config.yaml
hidden_act: "squared_relu"
norm: "layernorm"
norm_eps: 1e-05
rope_theta: 10000.0
qk_norm: false
attn_scale: 0.177
init_std_up: 0.0472
optimizer: "muon_variant"
learning_rate: 0.00257
lr_mult_o: 0.636
Each number is 128 + 24 x the weight over the matrix's rms, rounded and kept within 0 to 255. Layers, rows and columns count from 0.

# layer 6 attention output, 160x160, rms 0.054, rows 41-83, columns 0-159
[[126 143 144 137 144 168 153 125 149 147 130 113 143 114 135 143 114 155 121 112 155  97  84 161 146 118 126 145 194 140 124 122 167 140 127 131 164 125 120 118 105 106 145 170 114 118 129 156 158  99 120 118 129 149 128 151 112 157 116 128  88 123 139 121 137 127 133 106 136 141 133 100 124  85 127 133 114 128 105 136 154 129 121 139 138  84 167 156 144 152 120 120 156 142 100 106 127 117 149 120 162 139 176 149 140 154 138 115 148 111 125 143 151 125 153  92 110 164 120 123 117 117 132 145  95 120 145 153 103  95 127 136 141 108 126 128 116 111 164 126 107 138 128 142 134 133 138 108 101 151 120 128  87 121 115 115  95 115 109 131]
 [ 91 110 115 140 164 130 103 125 119 173 115 122 100 115  68 134 147 107  80 111 140  77 143 123 174 171  78 157 112 119 105 156 151  96 130 155 128 163 128 100 147 130 105  74 147 135 135 168 167 110 164 152 151 128 121 120 137 127  95 108 144 117 107  93 145 151 159 126 132 130 122  87 127 128 104 116 157 114 133 125 102  86 146 133 165  97 122  97 105 137 166  79 123 121 116 102 106 111 132 114 139  97 116 111 112 126 123 120 113 151 101 111 140 119 131 140 110 140 118 116 142 119 105 137 136 130 151 140 123 145 130 122 141 108 141 114 168 112 136 129 148 158 123 113 131 127 134 130 115 127 135 137 131 154 182 151 136 134 115 136]
 [120 108  95 124 125 116 118 151 129 112 119 115 133 152 173  96 131 141 125 117 148 200 150  87 118 166 104  82 112 114  93 157 112 138 128 133 124 134 139 134 108 122 152 125  84 126 157 176 111 127 136 117 160 167  90 104 118 136 101 134 149 146 152 178 144 100 127 164 150 121 111 126 118 172 146 160 162 105 132 154 164 119 108 144  85 116 147 150 117  95 144 154 105 119 111  70 160 109 127 173 137 143  62 128 108 117 117 115 176 115 116 100 177 141 122 112 103 124 127 119 116 162 138 122  85 143  74 117 114 137 130 122 107 158  82 120 160 134 114 127 102 109 130 103  92 113  77 107 142 138 101 143  85 112 126 106 135  90 109 192]
 [144 106 176 111 123  89 112 150 151 104 139 110 160 145 120 156 155 111 163 133  86 100  91 117 124  97 188 105 152  67 167 111 162 154 108 109 119 143 108 102  89 122 174 132 136 151 138 136 134 142 127 130 135 142 117 154 130  87 156 148 129 103 108 140 127 176 102 105 106 118 136 177 111 132 125 154 151  74 147 174  70 132 120 136 127 130 100 127 135 128 118 141 122 111 105 133 108 127 139 112 138  97 134 133 114 162 124  94 113 118 125 106 117 147 103 121 127 147 138  95 137 168 144 118 130 160 117 133 133 119 102 109 100 129 133  84 154 117 141 128 142 108 147 107 175 126 109 117 118  99  88 137 151 144  69 115 105 112 124 128]
 [118 153 136 138 138 141 137  91  99 200 137 120 123 101 136  95 148 115 158 124 116 142 131 140  92  88 110 158 145  95 133  88 148 148 120  78 123  97 168 132 148 132 155 127 127 119 109  60 145 133 153 113 118  98 139 173 126 138 133 144 154 126 122 127 148 102 127 179 134 171 123 119 176 157 150 108  95 128 145 150 128 140 122 129 136 110  98  98 132 151  92 109 105 115 153  76 123 152 119 191 124 127 149 136 161 100 120 131 146 122 110 161 142 126 145 127 129 119 116 155 141 134 122 159 116 125 135 141 122  87 137 150 107 121 165 147  67  99 117 160 117 125  97 157 143 141 171 126 142 143 145 128 155 147 124 144 107 142 169  84]
 [155 145 149 133 142 152 146 113 167 131  86  97 153  88 113  93 139 179 143 208 127 111  75  93 133 154 126 113 146 118 146 167  73 124 143 145 121 118 114 109 167  84 122 151 145 162 119 167 101 108 107 121 153 111 137 104 128 144 114 116 115 148 131 134  62 153 140 116 108 164 118 147  96 138 148 128 115 126 109 133 120 140 119 128  79 108 134 146 123 139 102 104 131  94 102 115 133  69 131 144 109 101  90 142  95  99 139 157  94  97  89 143 118 129 109 127 152 119 119 142 136 163 122  99  97  99 103 162 125 120 109 187 136 153 124 128 108  77  96  77 108 122 106 131 138 114 104 148 160 151 139 162 124 137 159 124 169 124 103 153]
 [135 134 143 133 151 137 111 112 116  79 131 160 151 110 140 124 113 113 129 146 147 171 183  99 131 111  87 141 100 170  87 135 100 122 146 138 128 149 157 126 120 119 132 117 122 149  82  98  96 122 115 149 146 122 134 144 130 147 145 123 107  95 139 125 101  86 103 158 179 109 114 119 183 140 122 112 150 137 120 117 144 132 165 143 138  77 127 111 138 150 106 143 150 163 103 140 105 116 140 137 112 103 113 155 134 153 128 116 145 133 127 132 126 118 174 143 110 120 120 113 186 145 133 132 120 111  88 153 133 102 126 151 175 147 169 135 106 175  93  76  98 166 101  80 144 141 147 130 123 123 103 103 126 129 116 128 164  97 120  79]
 [121 178 163 103 122 199 101 127  98 175 146 113 130 157 103  63 140 119 113 104 112 155 143 130 122 112 114  95 114  92 144  95 152 129 137  97 127 140 104 166 162 142 166 101 146 137 103 144 149 116 116 106 119 114 150 107 131 137 169  95 108 146 116 131 154 116 119 138 114 119  99 136 109 115 131 134 109 167 143 104 122 138 115 150 146 137 121 124 135 160  99  77 122 120 125 131 128 117 116 150 118 106 143 142 109 109 116 133 121 119 136 183 132 122 118 127  91  93 136 109 139 127 140 115 181 135 129 103 163 109 146 131 180 107 137 153 114 138 130 101 137 103 103 121  90 139 159 135 155 118  90  88 152 114 111 133 122 123 108 164]
 [154  87 107 142 179 150 135 137 130 183 136 157 136 129 118 129 142  72 150 181 136  88  90 121 102  95 113 159 145  89 119 160 140 132 119 112 168 112 126 145 120 132 137 114 140 157 167 151 119 138 123 126 154 114  94 172 102 159 149 153 107 136 109 121 128 134 116 140  85 121 143 130 161 145 175 149 154 114 127 128 121 131 131 165 109 155  84 128  90 122 171 125 162 177 148 168 157  80 106 130 166 132 134  97 152 105 122 137 142 115 146 146 116  76 109 153 116 132 121 181 116 124 151 136 142 137 124 111 115 153 131 167 117 156 113 173 123 114 160 147 119 102  91 117 138 145 156 146 130 123 163 134 136 115  87 139 122 105 158  99]
 [ 95 137 140 128 134 126 135 117 146 126 187 139  99 114 149 115 117  92 153  95 126 123 155 145  64 137 101 135 127 124 138 113 117 129 130 112 121 108 121 110 120 103  63 148  88 146 122 155 129 125 112 130 125 181 158 136 124 151 161 153  91 116 158 132 108 146 118 131 128 128 125 119 155 103 118 155 149 131 132 114 129 151 109 116 150 103 132 121 173  98 161 178 132 104 104 119 125 104 125 155 118 112 137 155 127 148 128 136  85 161 122 132 169 109 136 113 113 123 117 120 177 139 181 156 108 112 102 137 107 113 174 107 127 131 146 109 119 151 105 128 162 130 117 122 154 105 141 110 157 110 133 122 132 111  75 161 181 176 136 147]
 [132 135 150 112 108 106 182 155 124 134  99 153  91 110 126 143 151 152 125 125 116 169 147 143 127 118 164 128 115 111 126 143 133  99 132 119 181 151 157 122 138 145 107  87  94 166 134  94  84 133 155 142 149 133 123 139 143 113 113 129 103 160 148 106  90 123 138 130 149 138 111 105 140 142 116  99 117 148 129 134 175 129 123 143 113 176 154 146 114 103 147 109 148 113 171 133 110 132 112 124 174 121 124 147  95 161 136 144 128 133 133 154  93 129 133 131 165 131 155 133 126  98  95 145 181  70 154 108 133 100 132 137 113  86  98 133 131 113 159 141 148 117 119 118  98 119 128 157 148 156 137  93 111 128 116 140  96 130 160 112]
 [ 84 156 137  98 130 158 128 131 121 149 104 126 159 155 174  84 176 144 143 121 155 178 179 103  87 115 147 146 155  49 102 126 107 139 112  91 129 112  98 140 155 103 146 107  99 135  95 151 112 171  97 136 183 146  96 101 168 123 121 150 162 158 125 120 139 127 111 130 154 134 164 132 111 127  79 198 140 157 140 124 169 125 149  75 135 137  94 124 138 165 152 116 119 171  88 145 122 143 143 162 137 138 146  97 113 134 159 130 128 148 109 148 138 141 132 154 116 116 153 162  73 137 154 167 129  83 152 186 126 127  99 150 156 129  81  79 137 117 106  93 116 136 158 110 152 135 119 140 124 104 141 163  84 174 117 113 125 138 131 147]
 [ 98 149 104 213 109 126 161  97 125 149 170 139 127  87  82 153 157 145 162  90 158 116 140  70 127 152 148 139 118 110 121 153 141 139 111 188 126 130 134 125 119 140 127 123 117  91 136 112 122 153  94 124 156 112 123 177 150 110 146 164 103 118 188 146 153 187 125 117 109 104 160 142 121 131 109 142 140 102 131 130 157  91 105 127 144 148 111  80 121 134 168 112 139 120  97 149 115 163 103 161 130 126 131  78 184 114 132 137 119 144 117  79 157 111 120 124 146 153 109 105 115 107 138 104 131 127 161 126 130 183 124 128 133 137 123 125 116 158 120 140  90 147 133 123 158 136 130 137 144 119 114 162 127 136 113 120 143 102  78 160]
 [177 165 111 161 152 136 135 153  82 108 131 100 129  96 158 166 129 143 127 108 117  92 133 155 145  91 142 129 137 130 142 102 108 122 127 133  86 144 136  87 191 169 104 160 103  86 113 115  96 151 112 126 151 118 144 121 115 122 146 165 106 158 168 133 131 127 180 157 170 132 115 112 159 132 155 121 103 112 165 175 140 135  78 160 129 123 130 111  77 128 118 162  85 130 144  86 119 100 111 152  87 163 167 154 122 125 116 135 137 133 125 175 127 137 113 120 139  88 136  83 122 101 119 123 150 146 137 137 155 137  79 118 127 121 138 143 118 151  96 119 110  79 114 101 102 157 153  85 168 119 117 142 152 126 127 121 111 147 151 165]
 [147 123 130 135 197 133 135 130 121  80  46 166  89  93  96 101 115 197 133  50  98 174 194  76  75 146 108 107  97 124 127 163 135 145  71  98  88  97 115 155 124 127  86 131 138 127 141 125 114 107 129  91 133 153 136  90 135 117 127 128 144 138 140 139 104 110 102 106 118 171 146 154 145 128 140 150 110 128 136  77 138 133 102 162 224 105  66 141 133 110  27 123 187 142 182 119 138 131  95 128 147 118 127 135 122 145 141  92 118 115 171 159 135 138 149 156 111 139 105 175 147 118 117  50  95 127 129 139 125 123 139 125 127 123 112 113 124  82  76 147 158 123 106  89 123  93  91 133 110 142 158 129 106 149 113 160 148 102  88 142]
 [132 152 117 123 127 120 123 141  91 135 131 129 158 111 121 109 163 123 103  95  99 103 124 106 131  98 186  86  92  91 105 141 132 140 142 112 150 139 116  89 155 148 122 126 116 116 143 124  99 141 121 156  94  97  72 128 119 173 123 128 127 114 134 168 166 143  73 115 112 141 135  98 106  86 114 114 116 107 130 108 124  99 113 130 163 124 115 110 141 172 148 109 134 131 129 152  88 108 151 170 131 133 147 104 137 107 120 102 115 104 142 140 105 121 115 139 150 162 147 117 144 124 157 161 142 149 105 112 136 124  82 143  95 133 153  95 106  89  69 129 124 156 132 131 119 100 126 148 155  93 140 132 118 134 180 147 142 138 143 114]
 [154 159  97 160 143 145 138 140 154 142 108 147 145 108 130 158 114 117 188 136 130 174 118 139 123 119 166 118 104 123 131 139 135 151 124 113 143 115 142 109 165 159 165 116 129 120  88 117 113 155 164 124 136 125 144  99 140 116 162 112  99 117 158 146 157 111 135 151 121 161 133 121 146 144 100 109 102 132 118 170  70 103  94 156 131  76 151 146 110 156 142 146 134 140 130 113 106 136 154 114 154 111 149 146 120 106 106 117 126 141 108 154 148 116 105 108 162 139 132 117 150  91 127 126 163 112 174 139 163 142 124 158 138 127 110 123  89 183 163 114 128 130 157 112 105 128  73 139 136 123 112 142 115 109 118 117 148 111 140 138]
 [124 136 144  89  95 136 146 129 124  90 120 154  64 107 152 147 115 127 140 156 107  96 153 179 126 154 165  66 113 168 162 104 113 130 108 121 101 133 137 137 129 153 145  79 160 105 124 127 121 119 139 105 117 152 127 110 138 113 142 121 158  88 126 137 113 129  99 109 127  74 115 131 126 161  94 159 154 117 111 120 113 126  99  96 127 143 122 156 124 120  89 138 136 151 117 164 125 125 177 106  99 107 148 177 123 120 119 122 134 120 149 131 172 135 101 111 153 136 131 142 142 139 123  99 119 171 131 115  73 126  96 126 159 125 150  92 136 178 121 129 136 102 169 124 142 156 158 116 153  95 163 143 146 132 152 173 113 107 164 124]
 [107 121 138 112 122 157 145 136 145 133 102 134 128 159 143 118 105 149 160 137 108 158 102 126  79 154  78 159 138 120 106 114 113 120 107 164 102  99 125  86 151 124 128 125 126 143 124 118 160  78 152 118 101 113 113 139 147 159 136 159 176 137 156 122 165 123 139 106  92 136 110 143 153 199 145 157 126 136 148  95 116 114 173 143 107 141 126 153 148 121 125 158 130 154 158 161 126 131 141 106 170 101 126 141 141 159 113 110 155 144 143 104  94 107 147 134 114 132 123 145 134 125 107 118 114 138 137 137  98 158 101  88  78 122 163 179 144 102 119 150 137 144 126 145 134 127 125 106  78 144 149 142 171 159 108  72 160 105 121 126]
 [147  90  95 134 112 168 170 119 134 144  95 132 126  74 123  99 199 165 115 129 165 115 127 134 146 109 102  84 126 112 125 135 106 103 127 156  94 141 100 135 143 132 129 147 133 154 116 112 143 131  91 139 184 142 114 156 135 110 133 127 121 135 150 132 128 115 142 139 148 107 100 125 101 101 146 172 126 111 138 124 134 144 138 180 143 128 110  97 109 116 100  78 113 121 136 129 175 113 137 125 149 164 131 140 154 136  96 151 125 122 138 146 105 105 102 127  98 115 135 149 154 136 112 125 159 116 113 117 131 131 123 159 102 148 144 144 134 160 147 137 143 148 129 109 113 156 142 183 137 130 101 125 155  94 129 143 123 141 117 141]
 [196 153 167  81 117 165 111  90 122  60 156 126 134 159 103  64 162 142 137 102 123 169 114 178 135 118 147 166 139 181 112 170 104 156 122 149 122 150  94 141  82 133 137 116 111 131 151 142 124 154 103  88 125 123 156 176 150 123  68 154 167 139  96 128 104 111  95 109 190 137 162 121 132 101 109 112 152 139  95 143 169 162 140 105 100 142 127  91 146 119  94 113 120 158 161 101 147  89 138 121 133 139 115 137 165 116 150 109 122 122 158 123 150 138  98 129 109 120 121 153 123 139 173 125 122 131 116 107 158 140 158 114 125 150 127 117 148 128 125 138 111 126 151 141 148  81 151 153 142 133 174 133 163 150 122 106 136 102 106 102]
 [120 169 180  84 113 145 164 104 165 132 154 107  96 162 165 107 116 144 124 142 135 101 111 161 229 144 148  89 147 155 118  84 146 122 109 115  98 129 133 147 133 135 139  80 135 114 132 106 131 119 107 106 124 163 110 141 126 125 131 128 115 145 124 109 112 127 139  90 129 134 123 124  91 115 104 137 151 200 108 111 109 166 162 144 142 134 141 198 178 126 139 149 103 128  90 130 141  82 115 131 127 124  94 145 142 120 115 174 157 123 123 151 162 150  96  91 111 141 124  90 168 132 161 129 113 146 117 142 128 135 124 134 115 126 142 141  85 109 122 144 131 106 105 141 118 133 113 139 121 123 120 146 175 172 132 141 151  82 131 165]
 [ 93 150 154 173 159 122  94 135 132 128 131 140  93  95 131 100 160 114  95 128  96  94 144 113 116 117 118 115 136 129 141 140 111 106 135 107  73 121 137  82 139 102 118  93 122 100 107 148 118 110 141 153 108 124 149 144 126 107 128 157 134 169 111 108 131 102 118  98 124 140 120 119 124 113 118 138 140 123  97 122 141 137 114 114  99 130 156 127 158 133 125 117 134 136 151 121 136 174 137 139 151 105 139 128 145 147 175 145 171  92 127 135 119 136 168 143 100 115 159 119 150 146 142 131 152 147  88 159 128 122 150 113 142 187 152 149 101 146 147 127 142 144 146 171 180 167 111 156  87 149 143 158 142 123 160 103 133 116 142 115]
 [172  57  84 158 139 147 174  97 129 164  80 144 131 102 121  87 151 128 149 156 192 179 178 105 126 143 116 106 126 126 117 125 109 149 165 119 166 128 141 116 150 107 123 135 133 136  83 132 185 141 100 132 158 145 130 128 114 155 140  84 147 132 113 140 123 103 130 129 139 147 112 111 153 148 126 122  97 168  96 165 137 138 126 117 109 144 110 128 100 120 140 142 142 132 156 103 143 113 143 139 127 127 133  91 110 160 169 113 122  98 118 146 148 127 133 123 123 102 132 126 133 174 139 117 132 169 124 131 137 110 152 128 132 137 130 106  70 147 116 139 109 117 125 145 122 133 132 154 130 152 139 159 162 135 130 145 138 141 106 112]
 [107 173 139 104  84 155 103 143  82  99 129 148 126 160 129 147 129 140  48 182 144  89 132 102 156  59 156 121  89 132  97 151  73 120 124 128 141 170 137 116 133 100 132 143 129 159 130 119 153 130 138 147 143 133 132 130 153 105 134 169 138 154 162 145 124 124 115 151 123 133 108 120 108 158 113 113 146  75 129 154 112 145  98 153  94 131 129 173 161 141 123 121 121  98  84 136  81 145 113 172 118  87 141 147 150 121 142 135 172 122  98 162 154 147 158  96 199 163 128 145 112 133  96 125 101 112 166 165  99 129  95 125 103 128 165 108  95 116 108 144  70 125 119 123 115 144 118  93 142 127 164 122  87 185 135 123 146 116 105 112]
 [135 127 155 160 135 107 112 117 122 128 146 115 117 127 159 131 119 126 103  97 127 126 109 141 141 142 161 117 157 129 142 101 104  80 156 152 123 116 175 142 105 120 118 137 140 153 122 124 165 180 118 113 149 123 136 151 131 119 102 146 100 139 117 119 102 136 109  93  92 110 137 127 142 106 152 114 175 146 129 136 127 116 137  96 136 153 135  77 123 127 113 131 135  91 145 116 155 163 137 116 143 134  94 137 120 123 156 138 122 111 142 136 159 128 123 152 150 131 126 147 103 113 180  92 128 138 100 108 132 143 140 169 142 163 111 141 116 161 162 124  78 164 133 128 121 145 131 116 135 145 132 173 109 109 133  96 178 136 143 107]
 [183 155 109 117 141  66  73 129 112  94 109  89 145 139 123 136 103 120 178  88 144 108 108 176 126 152 170  99 123 140 168 110 113 146  81 130  96 153 145 129 120 103 143 131 115 141 130 124 137 107 113 177 119 131 124 104 145 117 144 116 101 148 136 112 125 137 174 123 130  95 177 145 106 133 110 112 136 112 177 119 141 165  94 151 120 116 151 115 159 136 149  97 123 126 156  92 123 136 147 151 124 132  89 176 108 133 137 149 173 133 106 111 114 108 124 125 118 132 148 125 131 124 157 162 113 126 119  85  93 119 127 153  88 118 104 180 117 190 120 123  94 128  85  97 132 134 145 101 156 133 114 145 122 131 110 119  98 119 126 137]
 [112  94 105 133 116 116 138 145 126 143 137 129 116 151 128 110 136 155 135 172 126 131 165 105 110 168  74 141 119  79 121 166 170 127 159  80 108 105 110 125  80 113  99 122 155 173 136 142 116 143 156 121 129 139 138 143 147  98 105 137 122 132 131  88 159 134  74 157 131 119 110 177 106 104  85 145 141 137 168 103 101 116 134 125 129 149 130 135  77 122 126 181 115 117 111 136 155 159 147 118  91 109 126 169 114 135 117 135 100 107 141 115 127 122 147 107 143 137  84 144 146 154  94 125 119 115 116  79 120 158 152  96 103 125 131 128 108 144 125  96 114 135 177 145 115 110 136  99 118 114 133 145 122  43 149 136 122 116 134 136]
 [113 114 106 103  73 114 101  93 169 141 147 117  92 154 115 184 124 154 101 158 126 143 183 106 146 123 112  98 149 126 162  87 121  88 149 147 113  89 117 109 147 133 112 141 152 128 134 121  90 186 118 135 185 144 132 165 153 129 135 141 123 150 130  77 128 141  91 122  92 176 126 150 143 106 138 118 164 100 155  92 138 110 159  94 116 179 149 116 118 129 132 148 138  95 108 104 113 120 126 135 160 169  77 115 139 161 128 156 131 148 107 132 150 138 115 132 110 106  81 138 110 113 143 149 106 163 106  75 107 133 141 125 146 122 122 134 108 102  92 140  80 145 124 131 142 138 136  97 156 134 124 121 116 126 108  77 125 115 133 119]
 [ 95 132 137 136 135 106 167 139 153 121 125 118 119 185 114 141 125 163 115 128 116  84 113 103 135  98  85 141 124 157 172 129 124  98 158 133 153 124 140  91 121 125 149 150  91 134 129 100 101 126  95 107 124 142 129 114 116 150  81 121 101 143 140 109 107 133 116 125 135 125 150  95 142 143 121 124 124 132 101 123 124 127 104 142 109 130  99 139  96 138 147 155 141 138 129 176 198 139  92 128 104 134 102 173 130 117 137 161  97 126 166 135 107 164 141  97 139 159 107 121 128 108 102 136 152 115 129 144 153 121 127 136  89  93 121  99 212 161 110 103 137 171 110 112  84  87 129 168 157  89 145 118 126 110 130 122 193 129 132 139]
 [193 138  95 155  99 108  92 117 144 103 140 199 116  80 133 129 167 145 141 176 141 146 145 123 145 124 110 143 154 126 128 118  82 116 134 134 137 132 161  86 142 124 122 133 115 135 116 132 103 134 155  92 166 139 147 136 134  94 140 151 135 156 158 118 164 143 168 139 113 115 126 130 181 122 137 122  99 149  93  92 152 144  86 122 133  98 160 121  87 151 115 128  99 122 126 152 119 150 152 120 122 120 120 131 144 126 115 136 153 161  96 153 112 128 167  90 128 141 123 118 153 151 131  77 156 127  98 121 136  99 131 156 140 164 133  85 107 130 146 119 128 157 110 138 110 102 100 138 129 122 158 137 138 123 142  99 135 137 123 152]
 [164 135  83 149 143 155 124 145 145 172 123 125 130  98 153 147 146 129 118 134  94 127 135 159 106 126 195 103 111 142  78 123 155 120 146 166 138 154 155 147 114 125 116 105 138 121  96 130 141 109 146 132  78 112 137 121 100  81 138 149 143 142 131 138 148 134 172  89 119 113 133 115 120 107 122 114  84 121 106 119 117 145 103 147 164 149 130 145  87  93 114 135 130 174 140 156 121  93 131 105 151 128 135 145 103 129 154 127 144 180 118 138 144 168 134 103 149 118 112 142 123 127 111 101 128 103 153  97 128 118 155 112 119  84 146 127 109 105 127 164 146 108 152 114 135 141 176 157 115 113 146 145 127 120  89 133 163  86 133 108]
 [112 121 137 123 115 136 121  82 109 133 151 164 103 109 133 175 166 115  90 114 155 167 163 111 131 136 101 152 154 150 119 151 121 157 132 112 154 160 123 122  91 139 109 129 106 154 125 132 131  82 151 136  98 103 104  81 108 141  92 142 152 104  86 109 150 114 168 107 124 147 130  99 173 108 131 113 146 127 100 108 150 130 135 110 143 135 170 113 139  82 149 115 148 148 132 140 134 145 151 166 122 138 151 141 108 116 140 121 140 114 156 133 118 124 166 131 130 129 118 152 133 137 123 167 139 120 146 117 130 106 127 110  77 104 110 112 131 116 151 107 120 113  88 129  85 125 105 129 137 182 168 104 167 100 111 129 157 145 125 119]
 [150  75 152 134 112 106 132 125 118  98 145 136 119 171 153 109  95 135  98 182 156 144 116 159 173 115 117 117 138 116 114 101 121 122 126 125 127 172 132 161 111 133 127 132 143 107 187 117 154 144 150 142 141 144 131  75 145 153 130 127 117 101 116 137 165 146 127 155 109 133 118 133  79 118 118 144 132 137 122 127 110 137 184 112 104 123 111 113 160 100 107 145 107 103 108 111 129 141 108 114 103 154 148 127  78 103 176 145 133 101 142 103 108 124 123 133 144 118 140 185 129 145 105  99 132 115 123 132 161  91 107 145 124 129 163 146 115 138 154 117 184 153 113 102 138  92 127 132 133 142 164  72 155 166 119 135 165 165 126 166]
 [166 123 145 142  81 130 128 162 126 138 148 125  98  74 172 113 112 134  99 140 175 133 107 131  81 162 151 123 107 120  89 113  87 111 117 113 105 138 126 145 125 116 134 129 147 141 145 107 100 121 128 129 110 111 117 112 168 107 110 120 151 111  84 153 116 117  84 122 123 172 128 161  79 103 132 145 129 156 124 164 154 130 179 105 136 132 105 129 128 125 105 132  97  97 170 130 141 148 118 115 128 132 143  69 144 164 130 168  72  92 121 147 151 151 117 125 157 112 109 132 112 131 114 119 138  98 153 134 104 103 136  81 121 145 147 127 128 120 118 146 165 128 170 145 109 143  98 154 120 149 124 123 114 135  98 189 158 128 164 111]
 [156 111 111 113 143 149 143  85 119 112 158 131 145 129 151 178 131 107 130 104  90 100 110 162 132 168 131 100 118 156 173 128 118 121 106 165 118 154 144 137 104 184 106 116 106 135 152 159 116 148 127 125 136 138 106  83 108 134 166 114 105 102 119 136 158 181 157 110 140 123 142 150 134 123 111 124 121  88 140 120  72 178 126 136 160  87 131 108 112 104  98 134 104 118 147 105 136 173 108 120 128 156 130 144 163 103 146 116 110 145 118 152 121  99 142 132 148 124 147 126 132 141 113 110 147 101 123 107 179 156 108 106 116 116 123 127 119  92 164  84 155 169  78 112 135 119 102 172 136 128 111  94 137 117  85 139 108 159 146 109]
 [156 155 153 136 184 107  93 157 150 130 127 143 150 123 126  87 140 132 125 137 144 126  94 140  86 170  95 112 122 106 121  92 154 103 144 158 163 146 117 157 103 160 144 127  77 111 116  86 138 122 125 144 143 108 129 127  74 178 131 118 149 121 149 101 102 126 121 106  85 104 119 162 160 122 142 100 123 125 110 119 133 154 149 124 118 115 127 110 106 166 160 101 123 112 102 118 143 101 124 145  78 114 130 104 110 133 121 165 120 102 126 107 154 148 138 125 167 118 165 146 105 115 110 146 139 125 152  82 117 109 124 112 120  84  96 150 192 120 132 128 123 121 176 112 121 119 148 170 135 126 123 125  90 136 114 125 123 122  92 111]
 [137 102 130 106  70 137 187 166 105 136 108 124 160 121 120 121 133 114  84 120 155  96 165 111 106  92 136 114 118 167 122 155 122 142 153 112 138 110  99 120 153 113 145  98 109 136 134 101 170  81  90 134 106 109 160 148 120 125 174 137 134 151 133 146 127 102 109 138 155 111 114 147 109 126 142  98 149 130 160 130 152 157 151 179 140 135 132 114 155 133 103 162  94 121 117 175 106 120 111 130 156 109 152 113 119 124 120 119 141 121  82  87 158 138 141 141 113  93 104 125 133  71 165 115 128 138 113 116 126 122 123 126 162 157 151 161  93 166 162 138 119  91 130 114 131 127 137 110 100 102 103  78 129 148 128 115  75 152 124 123]
 [125 100 164 105 126  91 106 132 154 100  95  98 106 130 166  89 162  98  72 108 154 124 143 149 148 119  91 112 128 159 105 156 104 111 191 167 139 148 146 121 131 128 146 133 165 121  89 185 135 136  95  78 136 109 106 139 109  99 166 114 115 101 138 127  66 121 102 135 134  95 140  92 103  77 195 109 116 176 109 127 176 107 125  53 128 108 160 132 125 130  78 122  97  93 129 154  86 140  85  93 118 133 111 116 124 141 137 146 121 115 121 121 133 138 103 126 141 112 137 118 140 162 164 153  94 125 152 131 137 144 109  95 133 133 111 113 112 112  87 130 109 150 104 180 137 127 128 133 148 131 118  97 132 116 101 117 132 137 125 129]
 [ 46 115  91 138 145 129  86 101  84 104 115  88  74 122 170 148 140  81 107 109 112 157  83 133 121 103 188 144 150 130 133 127 138 124 106  89 137 155 146 124 187 149 131 134 105 163 107 117 165 132 147 138 102 140 114 115 120 115 129  77 129  78 101 105 159 134 148 134 124  86 117 122 116  60 133 111 114 137  77  95 167 102 103 123 121 136 132  81 144  92 149 120 115 148 125 147  90  59 163 122 109 130 159 122 122 156 114 126 128  99 136 123 128 139 111 147 132  87 116 102 135 139 110 128 127 126 100 150 130 144 164 131 158 114 139 124 110 119 113 148 141 131 141 180 154 144 144 172 166 122 146 134 153 115 101 146 142 154 109 115]
 [122 154 143  85 154 157  99 137 149 128 114 111 101 133 111 183 114 116 134 144 161  81 154 140 154 126  95  82 172 141 128 140 140  98  99 138 123  91 118 171 162 162  99 172 106 137 140  91 126 138 150 135 122 135 143 113 131 123 152 117 141 124 132 122 126  99 139 153 159 102 124 147 144 126 114 157 105 178 147 119 143 135  87 124 119 111 147  77 122 164 150 139 107 100  70 131  88 122 106 115 116 112 123  85 143 102 159 126 138 113 118 108 121 141 149 107 162 125 108 124 102  80 136 116 125 123 132 112 163 117 106 122 128 112 129 108 121 141 113 119 156 172 146 166 149 142 123 126 131 128 148 121 142 150 134 134 133 132 151 153]
 [122  96 169  92 105 122 129 133 130 142 113 160 163 135 129  82  96 135 137  99 146 129 158 118 149 118 144 162 171 183  88 109 144 107 126 136 161 107 120 121 143 153 163 147 119 145  84  96 173 125 118 115 100 119 141 167 114 131 149 130 146 111 131 141 132 111 114 124 133  93 128 111 183 180 108 158 133 122 161 167 135 125 141 157 130  97 138  92 141 164 106 161  98 150 145 126 122 111 136 145 109 160 111  96 100 117  92 115 103 166 107  78 138  90 116 138 137 106 103 123 113  93 147 154 120  95 127 161 143 133 146 126 120 130  77 137 137 101 133 150 134 146 128  95 135 130 136 109 120 139 100 100 111 134 142 133 143 125 163 146]
 [133  99 150 144 108 104 147  92  94 136 119 157 140 105 151  91 146 146 135 139 133 137 136 135 127 131 153 126 116 121  91  75  98 121 143 125  94 150 152 102 117 160  84 128 139 123 156 106  96 153 112 169 123 140 129  90  86 130 113 119 109 137 146 109 124 149 152 142 136 103  91 104 130 102 126 110 106 125 113 111 171 132 151 105 146 191 128 111 126 109 149 121  85 134 129 180 113 103 175 130 143 111 124 130 158 109 127 104 125 153 137 146 141 141 119 104  72 126 110 116 156 173 105 149 134 130  91 131  82 131 102  76  93 118 121 135 125 137  84  73 149 122 117 100 158 121 150 122 116 110 154 125 147 117 120  83  89  84 113 113]]